Each number is 128 + 32 x the weight over the matrix's rms, rounded and kept within 0 to 255. Layers, rows and columns count from 0.

# layer 3 attention key, 384x384, rms 0.159, rows 101-172, columns 0-95
[[156 114 158 142 111 135 162 165 167  83 173 201 138 158 175 161 115  67 203 133 154  51 126 132 124 176 224 134 120 125 137 113 187 129 169 123  52  96 131 119 115 136 144 116 165 165 106 126  65 124 119 123 122 120 135 137 230 145 181  96 164 183 117 226 106 124 112  70 122 153  47 127 135 133 150 114 103  94  73 166 170  73  61  99  56 137  53 176 113 255 109 223  42  98 148 140]
 [ 99  65 130 127 168  92 142 154  97 119 120  70 148 106 147 130  94 110 157  76 149  82  96  69 145 138 138 179 113 139  97 169 135  96 113 249 133  38  88 129 170 131 178 184 136 211 206 193  93  93 193 120 216 103  89 149 143 138  96 138 148 130 132  98 185 190 173  81  86  91 113 140  50  71  81 125 179  47 218 110 194  83  37 123 202 116 114  85  75 113  67 169 129 115 131 101]
 [120 111 124  99 178  66  45 139 118 140 196 116 150 103  68 160 158 156 118 105 104 129  73 107 126 110 155 178 171 173 118  81 185  76 213 124 108 137  43 107 164 121 193 108 103 150  51  36 110  86 171 121 200 173 131 102 180  55 125 159 203 199 178 130  63 175 141 140 126 141  75  78 189  87  78 184 148 161 131 152 102 128 203 207 115 114 113 129 157 158 139 177 108 112  66 106]
 [139 160 169 121  75  74  99 215 210 100 150 106 151 177 132 147 184 148  71 126  96  77 110  66 144 143 116 115 123 151 151  45 129 121 104 205  83 131 210 141  60 145  97 121 114 128  78 163 164  81 103 133 139 228  95 108  79 126 131 209 102 178 168  80 206 156 103  80 204 136 108  65 157  97 153 158  97 201 201 170  85 130 201 158 103 129 100 146 115 152 186  35 181 160 121 209]
 [181 149  71 138 161 122 139 131 128 111 174 140  58 148 136 111 114 177 168 133  22 138  67 153  99  71 119 117 106 129 200  81  49 176 112 191 147 141 109 210  51 171 118 123 127 158 184 118 110 163 195  73 140 170 105 129 138 179 120  98  81 129  85 120  53 164 173 124 139 156  18 168 190  61 148 156  80 190 115  24 169 209  90 170 158  96 107 130 151 133 142 135  69  86 175 129]
 [153 167 134  61 158  30  93 125 134  71 119 180  21  15 142 165 138 227  76 141 138 131 231 168   1  88 122  61 155 157 132 112 195 125  96  76 137 146 137 141 142 150 176  75 121 199 179 167  89  90 164 131 127 120 128 107 133 120  94 168 128  46  83  72 214 177 142  66  63 100 125 155 147 151 189 153 139 126 152  81 161 125 127 101 135 107 123 195 120 150 163 158  52 105  30 103]
 [172 193 142 130 175 100  84 135 102 135 110 115 122 147 151 172 108 118 151  61  59 139  45 147 157  65  80 186 108 171  98 126 170 166  80 184 183  86 160 137 109 113 109  39  78 156 121 161 149  65 127 157 146 116 103 111  88 185 152  94 208 120 161  97 153  64 155 177 151 177 157 122 111 110 193 116 185  75 123 117 161 204 124  90 188 197 123 127 144 228 111 130 111 187   9 202]
 [120  94 198 168 107  45 122 122 140  58 136  27 174 172 131  66  80 186  79 168  94 144 146 203 109  70 185 184  62  70  23 141  64 156 189 156 174  97 141 144 133 136 112 158  62 197 189 111 105 139  95 130 159 236 165  66  69 247  70 177 135 136  67  78 192 167 142  91 134 166 126 247 107 191 176  97 124 141  63  28 114 177 114 122  33  84 147 126  80 152 123 179 133 106  29 192]
 [ 73 134  72 230 171 101 103 142 102  41 114 115 142 131 104 169  98 141 204 147  34 142 103 131  97 145  95 155 179  95  55  70 165 143  97  96 146 126 169  87  50 168 109 169 139  65 154 145  75 147 136 116  32  94  25  74 151 132 149 165 122 144 145 201 153 107 120  69 120  78 172 127 145 141 163 155 121 133 135 144  28 140 106 119 116 135 104 119 139 171 155 154 144 100  77  99]
 [ 99  80 150  17  96 133  84  65 142  95  34 149 130 158 115  37 160  99  11 126  78  99  71 146  98 130 164  44 129 133  82 154 200  19  74  70  64  34 151 150 254 178 118 132 126 125  77 148 154 136 207 104 130 104 135 115 114 169  24 163  61   0 125 155 185 101  74 123 202 192 129  81 104  39 141  85 192  83 147  56 251 122 106 103 121 135 142 100 137 123 135 123  39  57 155 146]
 [148 101  80 149  77 171 112 171 134 108 167 107 132  39 120 120 148 185 148 134 150 132 157 135 202 187 171 153  97 116 106 130  92 155 116  99 153 128  91 155  79 117 139 163  85 108 136 158 109  60 130 109 108 113  48 135  68 151 115 129 220 206 133 106 126  72  38  54  44 192 162 118 185 128  73 183 179  30 106  98 228 123 104  79  68 145  60 153  65 147 154 134 154 170  34 129]
 [239 124 179 147 162 202 150  63 108 143  72 130 140 134 139 112  21  62 145 171 255 105 117 173 135 110 145 184 158 151 102 173 123 167 120 189 128 172  88 145 133 124 153 168 195 139 105 106 170 147 128 123 167 202 147  99 203 129 173 162 122 128  72 121 144 198 130 130 137  70 127  90 177 114  84  50  88  69 105 134 168 168  51 199 109 135  81 181 177 101  96 154 109 111 183 172]
 [192 150 128 116 153 159 124  99 172  91  93 117 121 181 151 146  95 164 145 147 113 146 158 119 104 134 101 187  94 200 175 101 112 130 209 184 127 131 180 151 197 128  58 108  67  69  87  47 122 203 123 131 123 129  97 186 120 173 143 136  95 161 171  99  96  95 139 118 147 186 183 125  89 190  33 223 101 163 147  83 158  46 127 109 131 125  95 172 158 102 144  35 171 142 154 227]
 [120 122 123  77 190 126 153  85 180  68  24 123 140 166 159 110 162  68 118 136 103  87 132 117 171  75 196  92 188 136  61  89 111  79 201 112  92 133 167 115 164 112 160 166 148 106 158 135 109 127 121  78  78  79 130  59 125 101 104 118 108  89 138 177 147 155 171 186  59 177 152 125 131  84 105 136 139 162  71 117 120 121 140 151 191 114  49 160 159 158 197 128 153 106 191 172]
 [157 159 101 161 183  37  96 136 169  91 106 206 118  31 157 221 219 110 155 183 132 132  60  70 111  77 157 160 145  80 149 122 197  46  17  64 197 147 109 140 122 119 100  66 129  53 171 162 173 126  61 111 177 153  99 119 146  98 178  71 107 171  90  73 156 127 151 133 181 117 189 108 126 143 115  51 148 104 120 169 138  64 133  82 131  79  82  90 125  75 141 135 135 163 143 180]
 [241 131 105 124  52  98 107  93 106  74 108 203 116 130 114  92  84 182 117 158  95 203 169 212 100 155  85   7 143  70  71 133 240  78 130 177  43 164 143 107  64  87 114 151 127  72 122 134 167  63  90 186 127 163  39 159  45 127 113 130 139  90 101  73 102 132 184 235 113 170 117 100 155 125 179 125 102 129 158 113  80  91 255 139  41 189 143 104 103 113 114  68 149 154  76 159]
 [ 98  23 155 108 104 172  77 110 141 126 158 127 165 142 145  97 193 148 130 177 155 161 155 201 135 146 109  92 124   8 178  80 135 165 114  94  74 160 196 107 141 217 120  81 135 149 110  60 100 230  94 130  73 155  78 128 109 136  77 166 122  96 119 142 104 135 228  92  51 163 151  31 180 189 131 208  65 196 163  68 192 136 154 107 109 173 174  51 122 166 142 213  66  87  80  60]
 [102 183 170 145 137 111 133 222  77 117  98 197 145 143  84  79 231  97 171  74 176 107 168 202 190 177 112  89 122 157 125 112 169 227  85  44 170 122 130  88 184 119 183 154  95  49  99 159 159  37  83 112 145 148  89 125 114  97  58 183 145  85  30 155 128  60 204 107 188 134  80 124 113 107  90  95  82 123 170 154 104 106 120 111 137 133 101 129 111 127 154 149 193  99  86 235]
 [120 215 132  48  90 187 136 126  91 115 162 173 244 152 177  93  51  94 212  98 103 138  94 179  94  85  75 121 160  96 154 117  64 168 119 118  90 143  79   0 210 166 102 171  73  83  63 168 122 161 192 105 106  65 124 253  78 148 188 146 159 101 139 109 142 152 115 100 142 146  60  95 191 150 137 126 134  63  33  71 126 156 154 167 104 105  77 139 173  73 100  80  76 212 113  74]
 [ 66  85 124 196 121  83 147 112 106 149 190 191  88 109 119 124  91 129 182 147 231 101 147 173  35 124 116 251 122 105 109 185  60 123  41 174 127 110 153 125  97  25  67  72 134  97 155 154 103 106  96 157 176 123 149 145  81 126  61 130 112  87  89 102 110 226  83 121 178 162 135  57 123 130 136 207 213 182 137  93 172  42 151 154 145 159 101 125  85 120  99  73  86 114 124 139]
 [131  81 187 110 158 153 143 172 145  22 116 146 109 134  83 223 126 122 128 142  92 125  70 130  64 181 135 105 142  95 161 112 110 208 130 164  96 192 158 181  68 152 120 160  97 128 130 127 135 138 106  61 166  96 110 145  97 137 134  60 122 186  88 118 196 132 148  44  51 120 217 107  50  69  38  66 148 130  65  57 161 203 172 162  74 114 249 129 156 138  34 175 120 213 139 107]
 [132  59 123 161 103  43 203  99  64 138 126 107 153 116 128  93 132   9 189  76 177 175 146 169 111  54 129 186 126 100  55  72 210  96 119 101 230  80 124  46 187  79 125  17 104 124  69  48 103 110 133 134  78 106 122  79 169 110 222  92 166 146 153 192 153 146 189 128 111 147 189 197 171 126  97 125 103  62 154 211 104 126  57 126 111 104 135  91  57 201 135 165 198 173  83 179]
 [ 97  91  46  82 104 160  95  63 161  74  96 164 199 123 189 119  67 139 145  83  65 227 161 166 196 177 115 126 162  91 157 208  77 124  57  99 116 140 131 110 135  70 130 133 159 153 147 161  93 109 142  94 117 131 119 170 134 139 143 125 110 141  55  60 118 111  70 208  79 180  76 121 137 176 175 119 209 168 227 213 149 121 108  76  94 114 123 120  64 127 151 146 105 116 226 103]
 [ 76 102 116  46 114 150  95 123  18 134 184 149 154 151 128 103 163  93  72 111 154 146 136  36 125 158 170  92 156  52  92 179  52 129 123 204  63  63 133 110 129 154 166 154 132  61 108 101 152 200 168  95  88 234 111  10 167 112 227 113 131 172  83 209 130 144 183 128 162  83  45  93 182 108  75 122 111 197  98  97  80 212  19 112 188 170 104  93 110 144 119 166  90 196  67 158]
 [153 140  59 167 215 173 103 115 164 226 158 167  27 169 110 175  88  32 114  79  92  88 118   0 171 181 116  98 123 228  44 170 189   4  17  82 193 165 161 116 102 143 131  92  98  87 164   8  39 135  79 169 115 160  57 127 118 131 104 156 105 126 127  93 137 173 148 247  76 132 161  92 127 135 219 167  81 187 143 141  63 119  68 131 229 109  82 114 134  89 131 115 149 181 112  61]
 [128 110 154 123 198 108 108 147  94 159 133 145 192 139  92 159 105  91 167 137 151  47 204 124 116 117 115 189  76  35  96 116 107 141 120  69 212  48 188 135 153 102 144 180 141  97 135 167  97 212  98 121  98 136 187  73 130 150   0 190 140 129 138 207  54 115 185 179  84 175 148  88  91 139 122 132 124 134  94 143 136 178  70 121 144 109 103 123 149 159 130 252 116  71 116 171]
 [132 149 149 117 196 133 103  99 140  97 145 114  95 137 148 101 223 134 182 158 118  36 127 236  90 179 144  63 165 144 101 124 164  92 104 152 141 120  88 146  72 128  59 164 157  93  95  68 161 154  95 163 153   3 182 145 152 154 157 154  60  78 151 131  86 107 106 182  20 137 139 135 165  31 156  71 128 224 214 118 167  59  55 127 169  95 184  63 103 162 126 154 105 140 129 116]
 [108 120 143 126 143  73 146 132 150 114 121 149 170 110 111 144 106 117 175  83 149 147 149 134 143 151  96 138 112  94 125 146 107 149 125 131 186  98 138 143 149 154 119 198 178 176 130 113 169 153 128 108 129 140  87 138 167 159 162 125  96 201 156 151 107  99 153  98 109  98 127 152  59 157 139 101 136 106 143 103 133  82  81 118 168 127  84  83 173 128 128 139 113  97 148 169]
 [133 144 142 127 115 124  97 123 162 111 102 117 139 174 134 140  93 128 162 135 142 138 140 180  75 151 101 147 130 130 157 110 136 101 163 124 138 112  90 100 117 114 113 106 155 108 151 150 146  72 147 116 118 144  77 124 114 137 151 115 108  94 154 183 173 162 127 132 117 137 114 153 131 133 103 153 112 138 107 181 132 156 124 137  46 129 165  69 186 111 187 159 157 205 129 153]
 [123 147 114 161 113 129 154 167 128 150 118  87 151 121 126 137 192 154 131 128  66  99  69 125  89 112 157 120 111 101  86 194 157 147  73 126 114  96 109  82 137 150  77  93 105 142 115 114 161 157 129 125 143 118 114 146 155 120 183 105 148 148 100 157 132 120 133 111 117 124 178 105 135 111 127 134  90 154 104  59 138 182 142 134 103 204 158 132 125 148  94 105 117 121 115 124]
 [118 152 110 146 128 157 105 139 134 104 148 195 163 142 183  89 134 113 127 169  99 142 136 142 133 143 172 142  92 147 169 136 194 124 145  92 110 104 141 125 145 158 131 113 143 115 164 103 126  89 122 148 115 127 110  91 129 129 106 116  95  93  97 160 122 102 157 124 208  99 117 143 100 128 102 202 160 143 158 116 150 168 151 101 154 141  71 151 156 116 153 143  84 114 177 108]
 [155 182  89 160 129  71 163 117  91 158 121  88  81  54 147 119  78 135 148  88  99 109 113 132 119  97 111 128 135 144  89 117 140  89 130 140 117 147 142 124  74 132  75  98  99 108  87 118 115 132 161 115 102 133 142 162 110 126 163 171 141 145 104 148 100 117 119 106 146 130 149  99 100 178 111 139 159 158 148 112 147 122 193  83 143 125 152 171  72 109 170 105 140 106 154 129]
 [135 149 167 133 158 135 153 105 128 135 124 125 156 138 104 125 196  99 137 115 157 124 179  77 135 128 144 145 121 100 132 149  84 176 118 160 136 154 114 115 114 135 116 125 132 119 154 163 134 119  85 108  14 157 157 154 138 168 115 126 157 137  90 113  89  88 135  44  87 129 136 111 158  89 107  76 140 139 148 187 102 112 119 102 153  84 127 151 157  99  92 148 119 130  77 104]
 [132 118 112 114 124 141 112 163 135  94 108 161 130 114 143 107 122 103 102 162 147 195  91 132 134 134  88 104 152 103 106 113  90 149 112 119 111 161 104 155 146 119 131  86 130 140 121 127 140 109 131 140 135 103 151 117  95  76 126 154 127 136 168 111 107 115 146 142  84 143  88 143 120 203 141 136 142 147 131 159 145 156 146 181 104 143 123 140 150 150 106 135 113 147 144 101]
 [107 162 126  94 137 133  87  92  86 133 117 125  90  93 170 107 134 122 177  77 153  52  90 167 147 110 130 151 127 165 110  83 130 144 138 111 117 124 139  99 171 125 189  44 131 163 137 120 103 166 104 162 137 120 133 144  64 150  88 136 155 177  99 141 191 150 153 152 106 134  99  92 105 115 146 158  81 118 130 115 139 138  95 115 139 144 150 138 170 144 165 124 115 135 159 124]
 [ 89 145 107  65 114 118 134  77 142 107 160  70 122 144 124 120 117 152  95 110 151 117  69  44 116 121  70  58 183  95 102 116  78  88 135 143 103 163 100 139  95 120  74  90 159 123 131 114 140 205 149 115 133 121 159 108 144 179 149 149 152 109 153 135 153 154 121 159 104 146  96 143 120 112 166 155 118 115 121 125 137 144 119 110 106 109  96  88 136 140 150  72 118 151 164 106]
 [127 135  97 109 103 122 153 134 179 104 160 146 122 103 103  92 125 132 143 174  97 113 134  54 116 118 140 104 142 125 137 151 130 146 155  77 191 107 147 134  86 141 108 150  89 135 109 140 124 134 128 131 126 109 141  80 182 109 139 153 163 154  79 155 145 145 120  81 171 151 155 130 138 149 141  66 127  99 127 129 153 133 105  86  84 116 150 148 104 126  99 126 124 146  36 122]
 [121 129 131 121 134 136 108 157 122 136 145 117 117 141  72  73 157  93 127 166  90 153 144 101 102  93 173 176  93 155  66 100 145 132 117 122  73 107 112 105 136 131 145 133 113 111 124 108 175 174 116 106 101 128 138 142  99 122 175 155 148  89 122 145 103 115  92 119 167 133  93 172 137 118 162 127 133 198 124 108 116 130  56 157 176 128  84 122 111 169 146 110 114 105 141 177]
 [142 151 109 196 105 168  94 118 118 125  77 139  64 131 164 143 134 156 142 143 134 168 163 110 135  85 122 128 101  70 131  98 110 154  86  96 116 145 140 157 135 144 169  97 166 133 122  96 143 182  99 106  58  95 144 104 144 137 127 135 130 154 124 126 115 147  81 146  91 163 128 147  58 125 201 117 109  92 113 139 178 119 119 127 111 169 138 134  75 107 135 206 155 152 183 117]
 [137 119 117  67  88 178 156  92 113 114 105 184 124 163 101  77 105 109 149 165 141 146 128 116 136 108 172 169 130 121 162 129 110 179 141 118 150  82  98 147 125 155 143 132 129 152 119  90 139 114 202 174 171 150 173 129 134  87 108 126 141  98 147 137 169 147 133 163 165 117 116 132 130 106 141 120 113 162  90 139 115 104 135 133 153 145 133 123  93 121 156 126 161 116 113 119]
 [118 124  93 145  87 151  95 117 144 137 150 123  93 113 175 117  70 122 141 141 139 187 146  96 101  87 127 179 172 132 114  99 155 183 110 133 123 152 156 108  93 170 131 140 125  72 137 145 130  84 142 129 165 104 133 140 101  98 131 144 174 156 109 114 124 106  94 121 124 153 100 122 141 121 144 113 142 109 102 127 158 157  61 135 100 160 157 137  94 114 180 110 146 125 187 158]
 [173  98 141 123 107  97 131  90 136 138  87 133 133 129 127 140  43 145 110  77 146 150 138 163 140 141  86 172 183 143 121  79 112 127  80 102 135 107  92 131 158 132 136 139 138 154  89  79 133  85  56 145 131 128 124 116 104 113 157  76 133 137 112  82 126 193 110 149 167 119  99 138 105 147 151 174 127 114 100 127 117 139 118 159 108 153 138 125 108  84 132 144 162 144 172 146]
 [162 139 142 126 164 116 186 120 170 123 143 137  66 210  73 131 110 122 100 118 104 140 145  85 148 145  90  72 172 140  90 138 115 169 172 161  74 131 158 118  91  92 164 155  93 132  79 147  82 124 163 134  86 112 154 135 132  79 113  64 144 130 167  37  59 115 172 114 105 134 152 176 127 106 159  66  84 108 106 126 137 125 130 156 138 101  99 133 193  99  69 120  82 137 151 112]
 [121 153  79 163 121  73  85 101 122 136 162 150 143  93  91  98 148  80 136 126 112 124  70 111 153 197  94  94 139 144 124 153 109 101 124 126  87 179 149 137 151 140 149 147 128 192 104 128 132 131 140  92 120 138 161 131  78 118 143  99 146 118 157 161 111  96 204  72 115 172 156 129 144 104 129 142  91 149  90 155 166 136 103 126 100 161  87 109 126 221 116 130 118 110 136 141]
 [117  81 133 101 146 182 126 132 183 145 143  65 110  98 115 123  80 107 117 121 136 115 161 155 118  91 155 151 121 111 192  66 102 171  92 194 221 107 164 125 114 116  56 140 107 123 118 109 116 157 139 127 123 161 111 152 134 158 129 118 118  49  80 136 177 113 107 145 173  83  66 111 117 144  97  60  67 185 157 109 163  54 100 138 168 159 148  81 131 113 115 117 145 130  90 126]
 [104  98 103 154 129 143 120 123  80  98 133  94 156 183 101 146 115 168 136 127 140 139 112 110 129 155  97  71 115 171 187 146 119 152 172  73  97 112 174  88 107 118 147 126 132  91 144  94 120 137 166 153 178  79 160 140 110 107  95 151 180 196 142 131 135 190 181 120 143 130 104 133 142 135  95 129  95 161 116 145 133  84 140 198 124 120 184 155 150 116 132  77 120 173 125  97]
 [133 114 130 137 148 133 150 114 104 173  74 116  84 173 136 102  74 108 124  71 133 113 114 119 146 120 171 148 161 111 111 170 145  84 155 140 116 137 143  95 125 108 125 175 121 122 151 141 146 134 114 135 122 153  90  95 147 138 166 159 117  69 134  87 133  94  94 144 171 102 135 109 114 148  78 150 179 142 165  96 140  96 160 145 125 203 180  94 136 185 144 168 175 179  83  97]
 [147 142 132 140  94 134 210 156 150 129 123 111 171 141 138 131 177 147 115 162 117 120 135 113 139 115 136 119 114 163  92 113 119 224 142 156 144 175 108 139 142 130 149 189  58 126 170 147 125 144 155 134 127  92 141 202  85  93 141 144 136 120 122 114 123 110 117 101 133 103 174 132 176 146 120 164 188 162 106 150 132 128 128 125  95 121 124 197 118 138  87 124 122 142 101  52]
 [ 98 151 130 145 167  83 139 157 163  83 132 181  75 162 112 128 122  59 124 143 112 167 121 135 144 166 115 122 133 118 149 124  95  88 132 109 100 133 198 127 143 142 109 111 160 147 127  97 152 183  95 147 112 162 102 110 115 126 118 162 150  91 133 116 125 121  95 158 143  90  68 137 140  83 100 110 119 139 170 146 123 148 133  97 145 106 150 120 131  82 125  81 127 127 125 138]
 [108 133 127 130 158 172 157 139 136 149 134 109 106 140  81  94 199 137  78  83 102 147 161 166 121 128 128 119 104 154 120 158 103  99  96 162 159 100 124  40 116 158  90 167 132  77 130 172 144  98 115 147 123 173 105 111 188 109 130 132 133 109 129 178  84 100 155 100 106 131 111 120 128 124 152 166 127 108 124 125 121 130 164 114 184 161 118 128 187 143  90 159 119 156 115 142]
 [132 118 103 107 120 129 143  89  52 154 142 131 124 155 151  84 130 111 180 133  93 120 146 133 105 111  79  98 156  50 127 137 131 116 121 166 110 111  92 100 102  94 108 131 135 148  99  98 149 139 154 130 154 142  72 157 141 119  90 118 130 130  88 157 187 109 135 134 103  59  77  74 162  98  78  54 115 183 177  94 128 136 147 110 150 160 152  87 169 142 152  93 159  87 136  98]
 [106 104 163 109 123 204 108 133 149 131 111  76 137 146 138 112 149 114 155 133 122 167 152 121 131 170 122 144  89 111 161 108 109 166 191  70 161  78  96  72 115  90  77 120 118 135 165 135 106  75 126  85 121 141  92  96  95 116  83 178 167 157 120  91 117 107 133 110 135  62 139  97  69 106 135 137  76  92 124  99 109 102  71 123 152  98 146 187  97  78  82 147 170 151  70 124]
 [121 101  82 121 160  83 195 143 154 131 150 135 153 231 165 131 182 109 100 160 141 119 147 138  56 152 108 186 114 123 132 103 129 161 157 121  82 147 147 129 150 134 139 156  61 116  88 156 167 149 199  86 156 106  91 175 153 120 174 119 210 121  63 125 122 163 128 156 126 169  75 125 136  97 110  86 145 114 150 105  99 130 128 148 120 155 138 183 159 113  92 113 145 127 187 159]
 [ 92  39 128 142 141 108 140 124 159 156 109 116 167 133 176 127 171  73  61 157 102 132 123 202 141 155 117 102 115 136 153 144 208 104 103 126 163 105 167 111 173 146 182 103 102 141  73 116 110 150 115 130 152 114 194 179 139 126 113 130 154 167 119  99 137 107 149 185  69 115 124 196  89 106 153 161 197 154 169 134 146 153 176 103 164 137 127 110 147 134 131 144 108 111  76  94]
 [142 123 111 159 134 193 178 152 141 179 125 133  60 116 135  82 165  92 108 163 142 109 116 131 113 143 146  85 156 152 112  83  51 101 133 119 134 164 224 145 106 162  90 109 111 155 123 106 182 132  74 137 183 147 128 162 166 113 147 119 153 105  97  79 140 136  72 138  78 115  60  68 101 160  96 173  93 113 132 136 157 154  84 121  79 127 189 134 137 105 143 161 163 136 115 114]
 [162 177 146 108 124 125 125 124 145 170 124  82 183 124 111 120 176 119 166 126 136 130 180 158 115  87 125 150  96 107 177 152 123 102 141  93 117 111 133 147  94 138 155 140 140 149 149 112 127 139 169 104 153 121 150 146 102 115 144 132  52 114 126  90 117 143 147 108  82 125 140 157 138 143 146 125 101 167 154 170 145 101 129 137 161  97  89 116  95 135 101 180 128 149 147 180]
 [162 162 112 136 152 205 137 124 116 146 113 104  33 200  79 145 145 147 119 124 146 142 129 162 111 131 118  92 124  98 109  96 160 125 139 108 121 123  86  67 114 168  78 149 136 125 174 159 166  89 122 135 207 120 118 122 111 105 167 132 138 177 125 141  87 142 118 136 136 121 136 101 122 181 185 133  92 130 139 184 126 151 146 116 166 104 127 115 111 132  98 132 127 106 111 141]
 [ 68  87 122 157 153 133 167 163 128 185 150 119  94  99 158  97 122 121  90  82 136  94 121  80 164  78 173 135 146  83 152 135 107 138 140 118 142 120 113 126 118  81  90 138  83 154  81 144 138 151 164 160 137  88 121 120 187 186 134 181 113  86 121 141 152  92 146 133 122 110 128 129 114 134 135 132 150 170 116  97 173 118 130 144 182 133 168  85 154 160 158 116 107 130 149 174]
 [ 96  89 171 153 101 108 143 120 114 112 148  72 119 164 145 138 186  65 132 115 117 132 122 132 181  73 140  81 102 144 190 152 131 124 181 124 191  51 165  81 124 130 131 124 165 126 110 104 119 119 152 144 141 112 108 146 202 163 153 124 153 161 131 116 189 102  88 128 136 116 109 159 143 123 124 110  91 121 154 116 126 121  58  77 116 116 149 157 112  97 148  92  77 100 126 180]
 [111 153 100 164 131 200 119 183 143 156 148  87 116  88 114 162 147 139 120  92 121 142  72 157 141 138 108 103 148 142 143 110 170 162 139 134 141 129  97  75  81 174 168 167 137  99 146 105 113 113 159 145 124 154 145 118 110 107 150 100 162 153 135 127 130  78 130 169 155  83 147  93 191 143 108  82  95 141 188 151 111  92  76 107  86 123  87 122 123 169 106 105 126 130 175 156]
 [ 68 120 154 141 144  84 193 150 160 104 120  72 108  90  54 112 144 127 112 113 139 129 108 135 140 175 155 129 168 134 168  70 115 111 112 169 148 138 162 106 134  95  53 114 114 122 107 136 114 101 130 119  96 146 133 138 117 133 158 106  77 133 107  88 107 118  43 123 156  77  94  88 125 125 127 173 168 129 149 114 161 114 101 115 112 129 123  77 114 109 114 125 105 131 137 116]
 [100 158  86 156 146 112 212  80 179 145 133  92 122 115 102 108 100  90  83 145 141 129 128 187 132 158 208  78 116 148 142 142 124 116 178 112 124 140 117 153 125 120 115  99  49 145 123 164  99 132  66 123 130 148 176 165 126 109 105 171 128  47 142 148 127 120 152  83 168 110 149 177 162  62 171 139 160 136 170  99 146 135 166 151 132 110 104 166 119 118 115 109  96 143  97 115]
 [136 143 177 125 138  88 136  92 111 103 151 145 165 120 125 177 129 153  92 108  94 112  72  96  77 104  90 128 116 110 152 134 133 171 107 150 106  52 187 106 184 115 141 118 137 126  97 193 112 124  91 255 191  96 156 168  92 123  75 161  86 113 135 154 118 153 153 123 150  80  97  94 166 102 138 141  92 115 128 152 114  81 130 111 159 131  88  91 136 118 149 131 122 194 141 196]
 [143 139 112 175 113 137 149 160 171 123 186 133  78 130 166 153 105 141  84 130 113 141 135  85 133 145 124 139 142 185 162  70 105 168 170 132 131 145 113 142 148 139 169 154  73 111 132 118  93 137 200 113 121 122 145 188 130 146 117 157 173 166 106 177 168 128 108 119 189 124  96 119 188 166 136  49 137 104  79 100  97 151 150 175 122 113 125 181 149  44 119  71 136 155 111 132]
 [138 102 165 131  91 108 102 170 159 108 188 100 200 105  85 128 123  87 140 133 133 104 200 106 183 110 138 129 153 134 158 129 129 164 157  76 156 178 162 130 146 122 125  81 117 119 135 152 113 109 179 119  81  83  92 149  90 110 111 137 108 160 120  70 137 115  94 117 188 142 152  68  61 175 128 151 127 104 166 107 149 108 136  80 131 155  89 129 138 123  69 108 120 124 103 158]
 [107  29 136 155 161 144 131 119 126 141 134 104 129 140 106 133 130 141 117 138 122 163 101  38  93  86  98  84  95 134 148  93 114  99  47  71 107 148 109  76 101  88 141 127 115 142 143 152 196 134 155 146 200 185  84  93 105 102 105 133 115 132 133 220 109 145  90 130 172  88  47 103  81  35  68 164 133 117  70  84 136 183 124  94  58 139  69 157 138 140 140 103 167 145 123 142]
 [ 71  85 155 111 123 125 112 133 132 126 126 145 100 149 131 140 157 115 112 127 146 165 110 149 180  69 123 144 150 111 135 171  85 139 157 132 159 181 148 102 170  60 116 126  95 100 134 134 194 128  99 128 143 100 140 120 177 189 134 114 190  61 177 148 165 131 177 125  91 121 118 126 155 114 183 188 126 129 132 185  99 132 127 130 142 126 117  73 184  90 153 144 133 152  98 196]
 [139 122 125 156 165 144 101 115 118 185  68 167 128  52 148 114 107 149 135 113 156  71 135 110 198  22  68 146 140  30 134 164 129 145 130 156 166 158 179 103  97 121 190 135 113 151 158 187 117 163 238 118 118 135 109  93 157 126 105 196 176 114 114 164 108 103 179 128 112 174 122 129 172 137 205 133 147 139 131 127 117 123 120 119  82 102 126 138 137 116 130 111  93 140 137 142]
 [218 116  84 161 107 128 111 116 148 170 110 159 117 170 130 150 133 142 162 134 128 127  95 181 145 137 176 132 128 119 104 180 167 115 184 159 116 153 186 137 102 140 179 145 158  80 132 151 135 154 121 156 141 147 136 112 126 175 123 183  99 135 149 178 178 177 135 124 104 135  91 132 109 135  75 146 145 107  94  83 145 125 118 200  92 136  81  87 161 113 103 142 118 212 151 144]
 [ 95 116 104 149 189 155 142  99 138  92  71 147 129 142 120 148 112 117  34 165 140  89 128 161  74  79 130 170 130 201 137  99 178 118 112 128 133 100 204  74 126  48  95 138 117 130 102  94 130  86  70 102 128 135 204 146 140  67  93 164  81 166 125 146 166  76 149  57 110  96 131 119 149 170  94  89 121 150 129 153  86 108 164 105 119 164  86 121 164 162 176 193 123 172 110 152]
 [109 101 104 162 124 188 101 142  82 142 101  88 128 131 158 120 174 135  44 166 126  43 100 130 162  74 122  82 144 100 101 160 151 142 114 114 124 117 128 133 173  97 115 156 160 135 143 185 126  94 195 113 137 103 229  78 195 229 108 173 138 100 148 160 178 102  94 123 114  85 119  89 111  58 167 137  79 100  80 111  80 153 113 138 144  93 131 126 119  78 116 101  84  92 166 100]
 [ 77 120 106  98  86  87 140 197 133  62 129 132 112 158 143 144 131 111 173 151 141 133 130 131 129 147 154 133 139  74 147 143 226 131 186 157 188 141  83 100 119 123  93 105 159 147 172 112 151  34  68 137 103  98 103  86 141 161  96 125 123 149 151 140 161 127 155 122 129 150 144 141 111 165 132 125 147 107 146 227 103 142 145 130 131 115 148 133  94  93 129 132 131  89 100 168]]